Part of a small language model's weights.
Size: width 192, 4 heads of 64.
Architecture: LayerNorm before each block, rotary positions, no biases in attention or MLP.
Training: a variant of Muon for these matrices, 3177 steps.
Each number is 500 + 40 x the weight over its row's rms, rounded and kept within 0 to 999. Layers, rows and columns count from 0. Numbers have three digits each. The size before them is the row's rms in percent of the matrix's.

# layer 4 attention output (transposed), 256x192, rms 0.0957, rows 206-242, columns 0-191
089:455528509502504433470508531465559509566508435411484497578540455537485498451456456521459504509474508545508605489534451495525559421419544407546508497468420508497486540454474470470479513535524480453517525570547516497571468481496555541475522533480541438567466521445553523457519415541502489462592448500574475481500423500519534505527486465392562516513531498508523538483439555506477477471477473487533462476469471493464532550546498480544497480470473454446390526502588465472574496507471488487530509523546515468526491451520509499538535534489500496543563531536536492541478534484554474461
096:457488515485524553499528569500513510451503465532533430468530517511424446458539504531570421453471477479461483541417509541503538523481548479440501435562487518525472510529502499547462536515494512545555480474438495531612453508461496557468466481493444524509510468528479488537495468437518530466389550500466536496513569549553466575517537438466461547519477445460469448438461480476445452558482535465544477494489533481493551587527498503500486496516555511503549601499512520490489486527517482547506507536577531490504544459449412471505503546514517489443490509630491554445454477481471425497
076:529480521569553486513548447494549478507398546518443454487426488478454507530512548490466535588480501506531542515537486553478520452489532498512503463507476516437506566555448520490490520517514586566499426520576512453523552551473538536508445497488516519480459477552446552531524502434586440459447469480463512523441465471486543488555541368491532460522520486547564429545539573500550455550489499523439471465468523477471512429488544469508443432527517534526482489466444519485510529541467465505575477445469495458476519543497478588470529461451552471480500433522492504551507457505479467538
079:492536477491514495470444533463466623410472481489500498481464560511503571534455465471512462508508447508467507490447488491548538484452491546527486480491578517564468557501505535505527511525481533549525560545504511529454530476496509544548494532478521394510500440463510593457520518445493624520454522542522484476505562560478490461539452533453523481469535495504516542452483400460528554490482482498562506465524455470492516405493520439439426439504565491528523496530533492512539528509452530487440501483576489549456461496450595471502508536521511471449543579526454464493545489462493408464
094:497552486510449513481540574512482514496463467474519500458470504420558457458481494503535497427470458479499577495495552514518475563519451561506514505458473508557531539534429465473492462497498597462515501502458477498464488436448518462506532526547526562487516520519521545488500467475502452583484498535520471516528543550498557502531530437456479451462586391547452513481549431500448471561571463472531531533525531542530495523467504442513449552459431497568535433607462526478535505510445490541488455505467455550464568543470488462502482493516474422511414444505571487557466478493493556570
087:506529503479483511520554536586554495523376475441538486544552530512560526521491565513539524541460450524481463475474468534533542553486480502449550567458527467508620473430485558445492498485475443480573523498484509464489517489503489541545529526483468545490497482449495538478467469476518507514501522520535584480578521477454459599408392474454501542529496477519495468522506468452416478502522517533531475531458469531490509501467523501500512546491520558523498445471503605473572513492512443435437457486459516464498454470535485486520500557475501466502466605496508516480499417475517401481
089:466499503527492577562528488535478474522524514416533473523445470489540540558557469464492423526475554526446528492482467457537541473524428446446507468544526479538483470480493497478523448484502519550511465458556576514497465479476437503501495552503593485506495514473476518497421461603535517497510537482549571502559508474538506471458514524550557559507438488539489524453529406586501537520439601515450539467503529514452468531505513443540450504569487475465535491407533496471506534502518511457549444512510506454592516475451497534549449505540469487480465517569459480430490460458455439427
084:544447473504464500496510388514551440507464531562511495491450533472466532539525563484580541552546462540426522439432501443492480488473519526506445460490534499473475544529512521509523542558472444479544458535456416499548478457468572439554504504570632540464552450515431534505527527558509527505483522509478471456440512492491508536493532458478486524495486543509515514537545487505430460536529556475543509462450468486566516422527461476517443490489456500521476590506530521509512446545459395452447503486501519530529436494452467559521530464497478573565455539522583499529479501472484499497
088:506585449498473495525451417485480525521468548530482480550516516458479510453507518540611495536519548496457569438478518436491525485453459482547505525535465478554521442540438474472492515541491510479488531572438541480512490489515477575475483476462483440522452556467512531529484456500420469568513516509511544490463474542556483529519468444549512508497514513516550547431502539491571474466502452513570539352417516477538530483491414558542528487488472470411533542412480485507540490517507504462538513469484529463505509497597554500488455456541461521556552481434548478488562505436483493482
089:471502513473558587465489550567455525500524505588474519456504560541467531492533533447499482474527537414478481531497538501499528430504556464457409428525453494502438503528462487553507522443494469499564494525487568471466504508572471496539514559471473432566441549524579508473468500502454475509559526477497457534453554472521439470607499517455523484514465555454496495497449565510503424491459453469450573448439471477507488503492534496545484543453553456477499574460508518486483479521508469471479426563537518514546416493449461497500547494561490508568526542450426538490572525534482474523
084:438532511440452511445424520510569459520509465544546539532520502503522452536519502489514424561467552496474499533477451505499512522491592486526487524473577470420412518520505526446510505517504511464545484412526493517516489536406552520577487452441555497500459491496514496536518481517476501542505506520504518437491461577510574539452374502512528528491536487496465554515536471514498550529406513503504457462449473521532532491479504470481529534467519496509466527430561512421543500466464508423486476534501558473535520490509500484455467658459524499438571501519477441524506532502459569448
082:503453489508450524469532510498480534441460533479513423480521502481462502509501499448448594487523491533499478528522496481534521569598555585464546501422492434541446543554539522443470471493492512487568548452487457539513465469469477539568552538486490495514507504521518529421505475508551539553408500547489474507535503583520492451535511440442429522555476449507431563500486537487483563460532549438541484510524568501437575529486511485412510478512446550487538517548438517423489515519426499522546458520475505467486542472440430445535512505520507461438470461591509491455518533541540508508
084:503535434471481531517549515515519445507524504485493570507473532446508487459561491567535545521519557526536470514476462476488546454480478505477462504479512464515479466541431549451494519448479511476457501445480496536480458488526475471491459452479487557544497469576553425479543460449492486518602446552545471517433456518464549435511533528527493464481517518457494539568475504537481502611440484509523468521474476464490533574491417510516430464545479487522466454538512533419484421620527498508560539506540521490473485491473488471548484554553508478551491477440466574390500578565496583492
081:467457473453574516536468522454529539515519566539502467446490477432549535532465476475537565404505464575504483530520478434517466507535559548519485483531530522491512501468514463501512473490531489411529478469496427531481452510520516456457501543511572420467496540522539583488608484507469436518507480465480543581446527478556498471487494478526507425454448546502583510544423537479429518487517473459548543549466483427432586495483527517512517529421530413534452514541517434508508463548496485472496486541548528452507462523551451485450485543545481493541490466486461487508529537582555484473
081:575494552505513415574512541572561489544458491498451538501537526509444578459517518480438430509441521487492424483497445497529543431487507552518419485506535466458495463538517436517484492534503408487506475462584458509511503529489511419459551495539453528556429479495507483467505530519494495496552488484506466547471509532583478428545450505516476510498515402442486535541463556521542515507462481483527487503482587476511483471541528474528541499427512465473513529494497542505435478452509591512525432515563527533475512525416452450569525439523588520555480537478508489473531524501536531422
082:495514512517546471487468556523460546559468456581484510488543595528476454500477531525541492516462511499529560462530417450502533531520605525480473529434554523544522528468455537477499484520452484506529510590432482539510455441545486460533524549457483482508481472513451502394484503444552483543518438532460537536446506503496514533517482545530509492459453523452496499514532589484517494481500512532535471457388436538491596484462461526456473422522515503474513501486502531454494460491492412453522522498470492515560504556426495485457567526530473568531460460403485520497516606524563468483
082:550545465405549511569521458521545485501494453509577548525496506497479487588487500510446513495447531434510489580570518485545481482451471494501505445519517490441493485471506425510586501526498539571459493464557458455601485466528524474474439539445487530509514489487481501538597450494537568594537490501531519447492539562495467458485459525468545461507479448466532484546511533474470495524482493481459478476425463478525460457521445494433555490523551490492544510513519560472563486453432479440466505463542491527515505418480538484594494467586495470470436464483484500436490545563575521478
092:461516561452553468556478498534465455494449466539435464506473513513536558555544455496445467503525527510496470478528496472468498444496459473511493522493554460465480459557471464430538468548571531509486491532466477514530428468508597519546431459444422494498527499517497488583502534525501447511506431464473538475480442469522512452487419497581538494617524584524505511511565523495566495488464568503461520394568502496521497486535507499479588462480453514485527450530523474492408458502578487465495505509538483521510439484569571492483472480511534439551606471474492525536514532523483534479
083:554514436505563519471576494529537511452496488472517489538449452543498501465455485469537572504534467509461434527495441524490495534532490439461503560496460524513533480436527435508449440577475483496478546553497474502498448500538592534522497546494495541420518544535418492511554562515601553383431562477533536521481461521516560497530486499497491481508461414418524493522530547468457520543493491536484471469530491477495436473496425585485514476527534521532467482518523583465441530496546443525435475453487422515485529448492475502560503495529516491466537483593505518478461539547527499427
084:536503520450442571492532474491515516480445494458503556472483458499469578555547464491522525474501511560577485495489540456524539530516400446476476478557565536538528487482525508460450434514489423531486429557553549539556535486574505495493509502441507487507560476502529477504472470499510601465531460555514555494594497544523423491458512545485530564478479527493540447455566499540414507549559444511513497463524472485500499484573453466516395528518512488475486557529479531501481548478497485528491453453512446514516465494453459507424498422528470521526470500423498559558477511410493447435
092:528447479529485472434388538505445455543527496472488499562558529502534464497445470493552526436503466514542543533522527493528484579466516498448525494485530535554454464492528502495514517490609543453525550462476592524442439548504546543527556535430494419532491447446475495491515463493510564582509476483494561484451507481541495452530488532517544493457510436535495497499489485496478547508452471552564544557488486464444549488565496490456464505501504471486504530509532466507557425485511583442582509468532482441484538514470448544508411506525445512437394451524486520448509522534500425536
089:509475539448507489544539479499476484485499529554514473468469488506536485527530497509552499459472465499467462507472481519466546596455517487495562571436436485457490467401461565437475508544522524445520497526464493491512455496422434548486538496526578431541541530459486568471433508486483463583461484487460578557607490561438540500540503491480504517468510498514483461463567476478470557539503484557531486573557514511497434559506444479547485512490547577547556473533487458500529482529428535405457510488491481462481495524533450486481481497441498527475514611496510472441497469425544524573
092:410459520535544454457442503503541514477590509512506500561481515480491490501516471480508513523465499493490506448612488466506411408528497467530502477422527580482443523498547527502519600563495499452456458459501475503572462548579509445484473479458574528497555464498417504529528544513519506435588475477505535493474542528442482523459472477499506453535521562479567498575474530496492492496534460450450548501425523489463524540465508549478538527456477498543556472466471522429423472455471514438479437450464462478550548461520476500514486477536535554568499511504534487551533579499568497480
078:544510463555505464494538484408452413574488474533538492498434476559483456502496440469533520480469510529503493447486416491496522512457495506513571529465565505466523478482514541407458521493579540461477463492513521455532426540502559534554495548512569447495484478508524428484514539527499496593488450506513482487481566487440519528456509513476569453529524414567535566472494521537536455434505550524530534472407456537475484511519471607519459491452482477446520552491504506438471521510441447436476441544498525525469516559539513470477565517496536543491546490523464577483500572442516501540
097:478486553418531668465458438430519476439448553491548452458493532568423484497504532536550471471491459505438510463442455465520553525519534494469485441441474519527461476445492548456461511566488516547574497500448436548522456456510532487461536489478551511472497476451516491463474475549500595497481543493488482490568475544466483649536508502498465500563482515432456506428516510525472502506467575529493475535477498500484502557481515505560500535515499439442514474444509545504515478468434485466506457510489525572487545502520489549489521522493512561544516574523463527470517565521504488531
091:522510464512511535517533398531540558414471441461554451533484451430556517502496464576565437478486493544524484476530472497513489568481460498497407442441518459491546476530528481497491494551471440491546543452474489492519457503422463543515422556566509532545495431459523528431530514505510531447461532560479544530543532532520538475533522498522413466421484490510437487500537467512474494488535588506566484424533532452492538523530529470535515553605461492492517498551521555492564540473492496468465512425520500477508472497503437540479509539504468508565449563560471444454472454493496467549
093:462487498501496513500485534519589525455528535542445528514443546573475412452490492433447528595507519597546493490492494495507504461532492437459478518506469523445501525457546564483564509488478438500541480511530472518529451499505534476548455469486508523490427453516487581539524497483494546467480435524564501496410516509467476472573437534529548395478461484433488565497502507511476479538475522443514429439514479480466460543449490600535545581517446465488511561513470503420449466511475503503507439514452483492534492539531421494517552510515523527558557591448508541546513497514551501456
079:528476548462528463472449515487543600461452493540536511516478534521483512518531469507476437511486510466504531446562515573448452497549578515515548478455406534523490536523514421518515491496476597470471527532499487503553525521512536522506491504596494460422528444458526502495525449481448463487480457514561484510453543442483508503466442461560490479519556515554509543515576504551493496423463525468449558570471414498506467554464563535426535499491487532492613505451533416497484472495491562399482459520429513458536511483549482487552527511501508478490514464449537454554457479452463492549
082:454458534540427516430465480571470502567549448508442545520556472455498481517554489523505480427484546568473457531454545546521551556479476446478503491448509446461541485462471554558479511521466473538512524509528503470457471513587476479441512515517476510541453490528539408514543485533454445496484413524477507553447567437506478493551501499458460504557533500467564538573394455521497573531478451548530504495463487518542470538495452540552517524491487436522480434529531509539389454518485501493479511541492531543501534528460518538530482518577511490484454514529454560527428404551481492470
078:578549464487496482477458535500458460595510507553527508540518435564528575412518496461545446482496422490512493570532482547492516489523510442484499555493505488458577531573429520467513422505513522472486546521480610548526522481439534462519469510411493514458479530497490499485510493475535517486468508466487554443405529505508496523510492494546433507490514520486553469566517484478518442462506496420461468520548490512514527442536469491488515547492483527484464461491459498664444558443482431546549534470469506508453464543504527500531475408492475516521577524478522544435508500524463478550
078:478449548453521447515517459458583472479531514525508571490527490474500519519594528548441524465460468464537556542530458505488518556482496510589463465605470515506487532529527513512534423491477497550481487499467554595447561498533462475488555499449467448483494526494479484566538502460516477494469488499522441433534472512514489514493510492459545509424557508459542430465589484497516504440449478535497492481541483523495502439437497459493512405467568528496461560516516453560517436554439578494480389548551491430512486498465500519445545490516455484538538533478612511503457497529476464517
079:509457482449505525509524443500532473496456498515536473439513505513533487520511396479482504494473462535512468545527550520491485501550528574494524548533507521550446556466561540458535549563470531465474400433506512526560417549562500473513483504486507518523495403464445464537589452483520539520469452474472462501462482538498545428382455492567566503550541488434447472577439531521521543542556623521473469448526499503440537484488442483457476539473573523494463500554527454511485501507505514440554453490512425475484509512493464494562484476498499505533516522548591513488545500479469497475
087:438498435417511460552500438475427513566494563520511582563509481543512409473477556489522451437468484485477518485521497519525442521459567541532536493460490419512452471503479469543541534546519548458436571577509500486437498543533493445509476549526531494474544469551528543452552431510475494555581449486504510499437532521512578598518501525470506463513538503528495494507519582524484424481451498429522516497407551423552483480477552464448482519412477479494531533508523496443517457510459515474474528509493500465453592502491561471498578511529485535535480546512507484458488498482493458505
079:507514477542511517462432480428479554422448554551499533499535452544473480508545454545497518542508473448497536455453529611503570509503473503482465505547438491448535519506510499518498520468508507419517527415478500475471496533461490496424560487537474510524516503462528507516530555499477470591439483479473437495441499533526491476507441534526456577507474457434524479557424505504473531531542497480552478520532443507575496543518476537496525602487476476499434477496520523524459561477517525484560533593444388524543500492480455503468464503552503583498456576544401504563429486505521495497
096:527535476499511439507513548528465458498522453470459536522593497537488487508447473507507551503504455435516482456533521478473528422510576435525507519471540594503532451492466536580482491513479513492443440537425532574457452538507456485498568498448486524472519557530549460543541528446437451525537433489471421568487499525492544480503511560470503476507553503498497544541483557507561488468509449493489512414412462511507459489480557544519420480494579439460452487535497566491452511529483447520457559524438523488429524542486550510441567552527490511569514478461460524566527520523542445449
089:483514538518494494488531593373466535527520475515522454532483523528498444505497582473442503564535458479471552523473492549562482467539554503512493421476484538528468516568506538472547484477567476473475490465434517487552440490498511491577524536439565515477494531498503512516465521550548513471559505467499538492506490476464484466428532462548469432490513567477521528464535581543531450489473546496503515553470444534479473484446513467469501491490450474499531479470449444469442523514441472441435428467446460552506537489509492500468566496526534569459505458464578653470471594530485491487
097:613461550499508524503507432515475481474467520486450547483558484494550438453519477479520460496459535486487465612462484507452561553460445497476433468491500487461477515493544481577545444582582513506520549427556541525546527513542480546529560486574451550480525526522498449499474499415395505463507512524494553446517535515504448481467534509512532544368470513545543476509453492479522464483489433525453502542459454510484528517478460517495489570462486559473541465565486506551461434522523579550535494519484480543499517535475481526470446476517486408490484421536512561472515510519483485486
# layer 4 attention value, 256x192, rms 0.187, rows 207-242, columns 0-191
095:486487503425485470461518560514578511547579520515451475506532530507499459504566541509476560447462471510503488525449479518545537514528578517481551482529518500377438483395499486491548517483479520482487512473533447524536497560517549460430487538516430458523535531508479528491491468515583487437536496478548522480482496470456547510517533522447478510540512497460496430522472490484510404485472438474447559543539430569464505584529424565513454577528474503518521462469545524411463497514544467446510431543501525484506509502443531489528426579565518503436473524578520531458517505529481494446
078:511509486482448521500482462456464441607496544518546508527527520514595498489519540457485503502539498546488609467610484467431555518549512477528567528503456529528539475519591536545559416491473453541503535543535538487496483487539486473491449494448505489419529523437451471561510470508476438515488549492473469506541518509429501500460486502540495525567543492506507519536549531510461487472559456470527463490529498439502574518456421531421549514478471505633513432516494515491482491486446508490457460509493398471500474550523510521494485531486502465529447433505470483438498468415441454531
078:424530456531480524463570498455529482506485537476563521472546495474424486465506502504425527550457466494525457504426531519532532537524528503454458488499453460467511460480516481431533504454463492521478506557486473514454503487500545465570503518535560523570446433452536486485492589460488507479480454485456441471505484511553528490537521453477495479561469489595384564551540486509494546544473523628569527514484436509477519495488532527591466516522505497492516457484437580443566488481493535525556504490523389525539487499446531507425522508466495532495549460504479578513477556496415477510
088:475462439537453441527518489509510482497514445455487577461517562440528453468531490526471508478457455511572499498509498500572475564492526422615519534477510554583534482491479510465501515488512469507489575542483548500459445500582496507489581505471625475517490536527527528501460462491517473378552539468506446448491535421438452510489542497440519463525458487501475486568541504581439513504516506532493466488521412517551437471455521448489544471547495488466518488448500564524458562518464476490497475499502542479520463487501434484515475444520478517549467514510574421532543520550514555559
084:413479545549539513472500435474529502524508457482451420542474550474451558472502576513522556530477469509542537491493505518492559426496473462538528480495501535440541466460454457519505594464504426548524496437521525542511471507540459500477500542428454509496535508505462458528552512417570526483452496486513464473518554490522476481457475449536566506538434441486511495521496497511489507564527489547474466529512480528478472481521493466528403542493499483479508520479461542563423527502554450569477538461545533520500555447467469457551432546467482425569496460508599561442497559541381491471
082:451478439424415505563433569580505557497529461498502502494506489460494547443469473511543450436517514511539530552505508462444514460510522549407489516487442504526500506503516535485536546528541546533451457511581464514490465479568510474478479467530517521556479421498559439434492488491463533399589415524510498490528451465504491522515568512549484501572417467451505515461493499536548489447499480520549497564516461441443562504512497500517489501525454460500486546431533496444508555517518503528533456487522534510525456550539485484609465488528527503473485372539509560459513545500507540479
085:439534506546486405473515510519498492565510501486480472543485568497490515427471559558406494529468498493503500540577546437513534499510531483586538497490490537529505520461518469521485519502497467440467387454526492533524492531511459512494489446434462537449503463499465512558555491509526429475500528535545480511520508469453534492472493511527514521525542583415464477429444459443546520558494534468494458521495524572466502492560586536530456488475499504567529530495512523489564447515477503549485460393525471476475467427564494445463474607488526418504541439412492496496541487508548493569
088:503551500604531512499520541462458489421397544528519532487494519452491532500483419435543495513605495502472516487481465527486477491476517469464492484482498545511546526571477488533572481554467458446500467498496494520439486511547499499543480538466481521474530428481456484581589560480481460477448450551459558502513595501485343482508459482532440511524474472491500513534449533528537524572496535504523532550474504471488448518536481531565617470513534488479519520440590499449456501473410523479508494464560498485486454520448537504485473454481437546504468532468467479506520511479470525549
085:552517491514548470474538553532504559476509525532544491539467560500484481546547489439463464500503502492575523546460496600528559447541401509494488440533505460453538501469532513459473415449482592492542495469560510544473536450515492495484528506499424524508502509519505447584531563457519506493470513553512526506495458450549547507441467526489531532535508438491465496491442512455477416506537501473506458433571492500511466522481527553462510400460475578579478545478528507494536508497485485494509464535496408564466452493501448466506488446414586522532451491551439507483582524499429563497
079:440450499488496558543490482497463504458488454490559494505513529497552502407435445517503494514454521546525551435499503535483556478518416483428569491550451497464458500464414458460486503450538470505540471433481473460504506473501565434495532445476533405524532413498483483449486542489547557588529488564544534555487527475597512452557590459528472477496470500604516508478498470495470533554474505510492529517494505543484538570479458544475456499483502497473511539564574517534450512480539537515536470561508575548495519482472491476479486488557457453476533485447452499413530554544516511429
078:489432485556483582458503521535532452464551493465522559525517493543470449518492467559426467463361569537481533519470520449486491580519484478497521515542511471538460452501561546453494521506512452534530507500495476503453504515480510560512539507578503424545518558485529514446506384533489554478516540474539467401517530376461477460486587545529466504484540497518428481579489472508426480496553485519417489508514491476492486523485514511552543549501459509521456489477530423452497530510491479537557549488529515463533459485547487450496469530483509516457549540559494472535457525568523550439
089:552535496492472474546502465496494533450521612476460499479445571537506530564494500474542564475432500527429499506523475534502502519543447459421514459531494496507517566489533500538466484475475518512487471460472515485519537514495513488513529467565460442537430547500539480526541580543505562490455517448522535449508487524500520503563424479593513497502524548590572546495492448547528490469429516467391486450491516460572522493509471480484492481510509536500448509520573419544530550460513536456431444425498531510453415448474492500482501427530516405506504527496428473589465517529501527554
077:512464573525548423559507471556544513455479508494532544564534556535463457568468498511497427432460538576516488510471570473539470548560463453391496510408514503476519555527527509487392470498507534546455613521499444496512450594521441490488530536546517504451494480510475431526484526501503494524526523546449450516474491524541547468518453538489461432525526503557486482530476481476487538490499492463484421512478500472452490451515549482468531493496491599479515425486536513507496461476508554539551482532435511494485501492484445604509538529470518512407498444509494464524537496572478502443
085:571406506480471447533478468473530544415466454532530426463494503517459482557525523490498506484503504528543532455485495501419527526480559551578530487480480509458506526411551475453458426433539518517488431525473525464503516471542530526558551461551544514478498501477455489533499560463481531626460520512531554460473526468572505487492469472497487573477590451551514463515462529495490486455510462525510510517565489521553448459481514529512463503452454506448553599506507491525526543592489445524424500493549464485550391447558514528493566492457530470460458507537488555484508487510448523504
085:529510508550488483537478506455524475488423550481466453524503484504507543574581486513447490511452527550471539481473534581550522424484378526501529511512521532470454474523501565478479494503463540535415546481482486571507473484552490474536525492458531496444503540488492595552585557574486524524401477502449424528464491448543519443477425492565473479500537561589522515492507486477485480546528573506533464547598510505496483461485556513475479489458491506431485517543504471517503499461500501537497484502530482496467444513508475481534489450465536432521538562461401469521461521460407459442
087:516543528434534464482511458463448489508487487488533448503545543413454503466540499574501491530529428514490506488461472479441543481475467501468542480472443459521511540427518497493500469484524534589559472537527487473504544507539500495499564535482579473576526539475433503595506556477537492467495521544495458515501398468602442505570465469551479531486539471502564545574520532539411452548421505521448519525500568447463498494481459525530449513497501476499484549552497502466554511569526571587504519506546527441526473470436428496485512508522492455527528542422474462436514450509463445497
091:554536485520459493601539511507476464550455556497578465492445475502495520510439454535571501487574534473494546438444494537502487504508437495493454423530551479500535517551480452518488525534503538475510526463462476418524522481501543542524433462525495471504496405462532486508531498527547537599450473522449531501495482540543522531519495440524511535519581504526520481565534509544440450526492583488530523490509473501467542520512460453473508485549498476434601541448477521500485541464528535500526448485531473494476485512549504554455533511478493423489529487524383490482554338468430522512
084:446433513452465499509534470415527480481534511545453448505535466514526541497503501499547491445496485482489485488417499466511493507573414484533524589522516545547529505540442503488500451539456504550510494475444461490521497509501528536485473508546489428556517600481519531497405500507430560466364521481527510472592483544495495512475537483551420537441497530457513449551532462488504475569512447434513459558535523584477528514534479458549524517562607491559498462489469487518510512481504490495542507448445442465564552484526491546553481536558482425460512539531516475516480450456474458495
082:516482469493538467511551464457518513500465521530489421572519626513462562517520515547537508516505516514477534509531453527536501429434521559523516516494434453537528530537488462489489538536490494533449426516523535447522558572506516524528454514491462509473483473516556441561456438535532519453459460476527502494485445508473434518501478502502491486463488488437411509539525501491568410507524514527470555542537467545495485562499476458565469520524436488503495558478412587525454418450543527572472537506492427515438441542465545399576468469527483511507444489561514532511460546497468462553
088:532455504476459481497501512536571499502464435529527500451495460428365508529510599497533504463474501486501517537491532556517421495484516483427508535462529429510454535459572488435514496542547461532497544485544456523500479532549478442557493513411524457564536505539533543467546512518531452551485453499478501526488399496528514527524434454426515573550481491539475480454601441479520570493489467560528453512437516520500478466489527464505531466476493549471520488497510462488533443504529559538520501517533580473545459500412554494541512551466536513440507526512564435481540504524504489404
086:538435531537480529450477510458489468537586470504453440493498558572468492481466446433499575461518509490471488463557557522516519579535534507526541513461533454527488469515487520491502554503492394507450463525512453506499495476602508428514486503516483488526484505513483485498478473482558518433436516561512494490557507521501511524526532548482507433523422502388467550471508495503478536552561479503511526499522373452438495523534511555494532521449490482528473518462503492511406400486537508547471537484521510603527512493503434535491479562538496511493519483438549580522490511561555399463
089:544525568503529455571469549476428482536436498585507485555535490439531564527512519480517427520503513480492458449605521510557497549438456510442494467529547434499515512509486485546494540374499551461467487434498603552490479557494481494513526495473510537472505554457520526503510548433565503524532530515445452464492471489488476517467481539583502515459533546565468523565429485523530480490480493470429489452507518545518516523492543487440447454404574546493509540507513514469529474475537553520466460500477488446545467435577548530527510525459467440509507494441431482434506504530470462516
074:516518442509457470423475497456547499529545456455497440488538542522483550455500466438492446461544556463503574481507505543480505527457457547524495510447477407577463548541435484521527525459520426548460542545430471566502500547608473507537521518488489458476444495457403523472567519533524546506506433606450475488420528456501449475455497475541477506538554503523532509517438510479481499416533509498520518448541486558537592492492480510473505557511531542507536466482392416490474493529495532464518478525516526483518502473508529467497505518523547542544560426459541496520479457490507495574
096:493458499506507465501515562446510525567593477501495491542458510545511468513525522521502496535463504509435456473470503507519436503508481564466477511466540551473488511574517514488540504465498501478477413415485525468517429530552493492499621509448469477545494479485479501448555536482540519420434497564513520545467515434545464490501517507498551447512451559458458446493461536532407473603475495460428483471572460549487511508471537466474461492518518537540468535533482505428485516483527468529567482474493521564511486399537454488544483479560560531525488493600480592492492482484547473389
088:462508511525505500567550557459568429499528527412540498553538440477499494449499569513441469444512499507422534500440520440523552441488505429505545570513535552478530540461536495509475501520528493513460520542556477524523462524551480485439560509483493500531492468528532517475453518499563522422403514467562498502532548456525468454552579457505467490522415493468481464550559500497462513448543482516437545494482456442510449474506505509502501499458453477521479484451571542459499452515475461502545518465460556486585485511581475561475414576477520522483462423499551522515429537517590520508
089:534493555539485524526461520404522464505533483519538503497566539425471558561542510522469560517496471552518532512545503497477484544515427508472461515554506567528424569498597449468527512502470546511442475468485530482558541509467462453496443480479428467487425548558465406546488542495424532460470466542496489444488574549496557463534556460614460487453503518535552484498489546435427445478568495479446535481505489557547477506518538513431480514514491539493527472506447466505468535463452533475529438536501457487530512525519441514429449477538434468530501539493454512517488496421503499456
078:508492485513575463574442535494481472535433467560587510482491442446562468472487527555483462465503479481497550493498618496527469549528493534470456496504473481517455505462469547550520526487545563480488522511502479539532455511499569545485499516480540521503548525522441488432499564438517481485523524556446523528474496454508590527437527468498519477549496514567456458461466599520466509474515557470531467445510494483501544466508437465447509456425475505530499528472511443475449479565403501535551516552537512475543521469419546450443493455450405525463557468417525472538529520487486550573
082:542493445531498395469479478498507491501468489517468489500524418550483452487489465436486571541491490502597457540503398568448430521556483476523512476552558503496481553489512516524462514486515460504512503508534483529558463453520502541450494464489499554521409535477517496567471512546546548550488567417535487492441576502541495580567437545502502552468436474581484470486488548425494493484494569474546477531489543488493406515485496406465492488481498518430551511508488466523482539497530502471442496555482495501550564448488545548548480505491497464498448453484583475574535486489551543445
078:549501524467418473520538492500518484483454540469475533480486446495525446521512530530480551481556484522515580468457459471476513494455409551545503521492494478518549508511482451471578520553468537491522485581483496434473529507525508496522498516518545477483518512498474532511439494519459480528440427565461482498643546479498451518458527406456476532540546528452523493426563586517418520530505485447550462492499554563536491482513527454491453511466598469479492415475541493501458524455573492464470483562399522491519469593485528466496469519508579478557479505438573488484450495477528508479
082:547447456502493529525493444493526460477480576548605495476621555580500480541529483526514515507508486503450513476462466516453527518451542531480540520529427508474478494504530550488479478528507548498512488582489508514510453487489496395428542503501496511475486457443518497447520556524437474500490535606483496531447457516496497516481527513478548413428489522491529454494479514560537475497554519489494465546533552413540467476493478465481415443428491529485447463540494437559536476435486526457540468513503460543434521595483466469497568616541521512499525548478485463443521544495479478560
075:491434500525493502548388507522467508501490452571456500601519544523520512455523548599512545446431509505469456499478508437524482490500563473413497538466496497566508503436539492531548507461504503481489516558506499539529527542497529554567512436488537458490513529485475490445519522491484433452566454525506543453537498460470512503483492532502523489503506450477461441495588398505475517498428490467517558496497469493513455528517464453512445507607472425477515517557472501498495474482509552564511494523553505445471516516491516466470517572470529455525569458422475570541483433606462541422
090:457538515486558442460445551552486512497451477524546466506463530531509478478479453450472420474492562517508497492512587460455489546463468520516423514468495487515564531480456506585490497499548458437559494526414569541455485471564506432576551492473576525463501457476549521528531583453488505507459470513433490514491516473545512449471465503386475481565505486532539460524491549478472561532590491516455457538543487500499525475448587485503504443460567496566539455502481474495482483504486499513518477521557550532525503504422437545558462488569527481434543542462500514516529464489477593468
080:528471537551541524416435481509588487444491477538549475522541501521458430532466483538506475524518508520521498530467489488454409522520495452549422504529511547502479491434488488472508473519439472552504525495473539503499524475441524500511516570558424540487525579599468480442434547544499453499511532434506495454455592469491559509584553521465525542466403489472561518464551450417480518535475518523485471512444476496500526520510503492514599532548500498491535502503484532461477499525483399487511530533468566545537463480551503490439464515494526459454388451467525510474532545443547468535
094:548531479558558427533516452472504519485416520482510476452517498531512566490513501447469526504468508459482449457469482534548541501454427493500495526518481533551485455616474509475467454504450432465515526512488550503452617499534518550525539558519486504431447566457467468548510535524515537576576509505493465554447535525510451519502401480475530494484516506541575472506476462487493507529539503479454483435614571577556513414452489467515512572481543438510513521493429518553478517497482510436446421526511482481475497526536505500540488473404508450457511550528481500558493468503496461500
087:478430500482492474491489469510547487566565561515486474510411478458520529494530554541482470510501539492529500484579534406526527520461471578522440448496428492480437527554499485533435530516520533455535504508435517527445512526511461510482563474439498507514493525471521509468493473485490513477537504544447454494543448472372541534449527517549455510563559581492495440500483468498512414512429489528485493469609478544522487528463443443449465468478590497517449436538521509539533529583498570490587468498518497507537495492555547507556485484484538525544528529484459489511485385516494546517
095:556400523520519523500579489438456453466517500551492491537514471532448458559523492466517512484498500495502522496514401547447583461475597468520523501487507519481432530488489421528540492491562589499545477473530438495497443541514526481469548478543549464513499492553519576533449498482517474419505507408473497541507470476470606491589469502478494561455540477547521487516536508493525431504452512507528531506362500498570487496516465476478459521468477429472520472447492410548508484513502492456440541529507518506455533566456498499530500549413576558549477524518513458514505513480491495496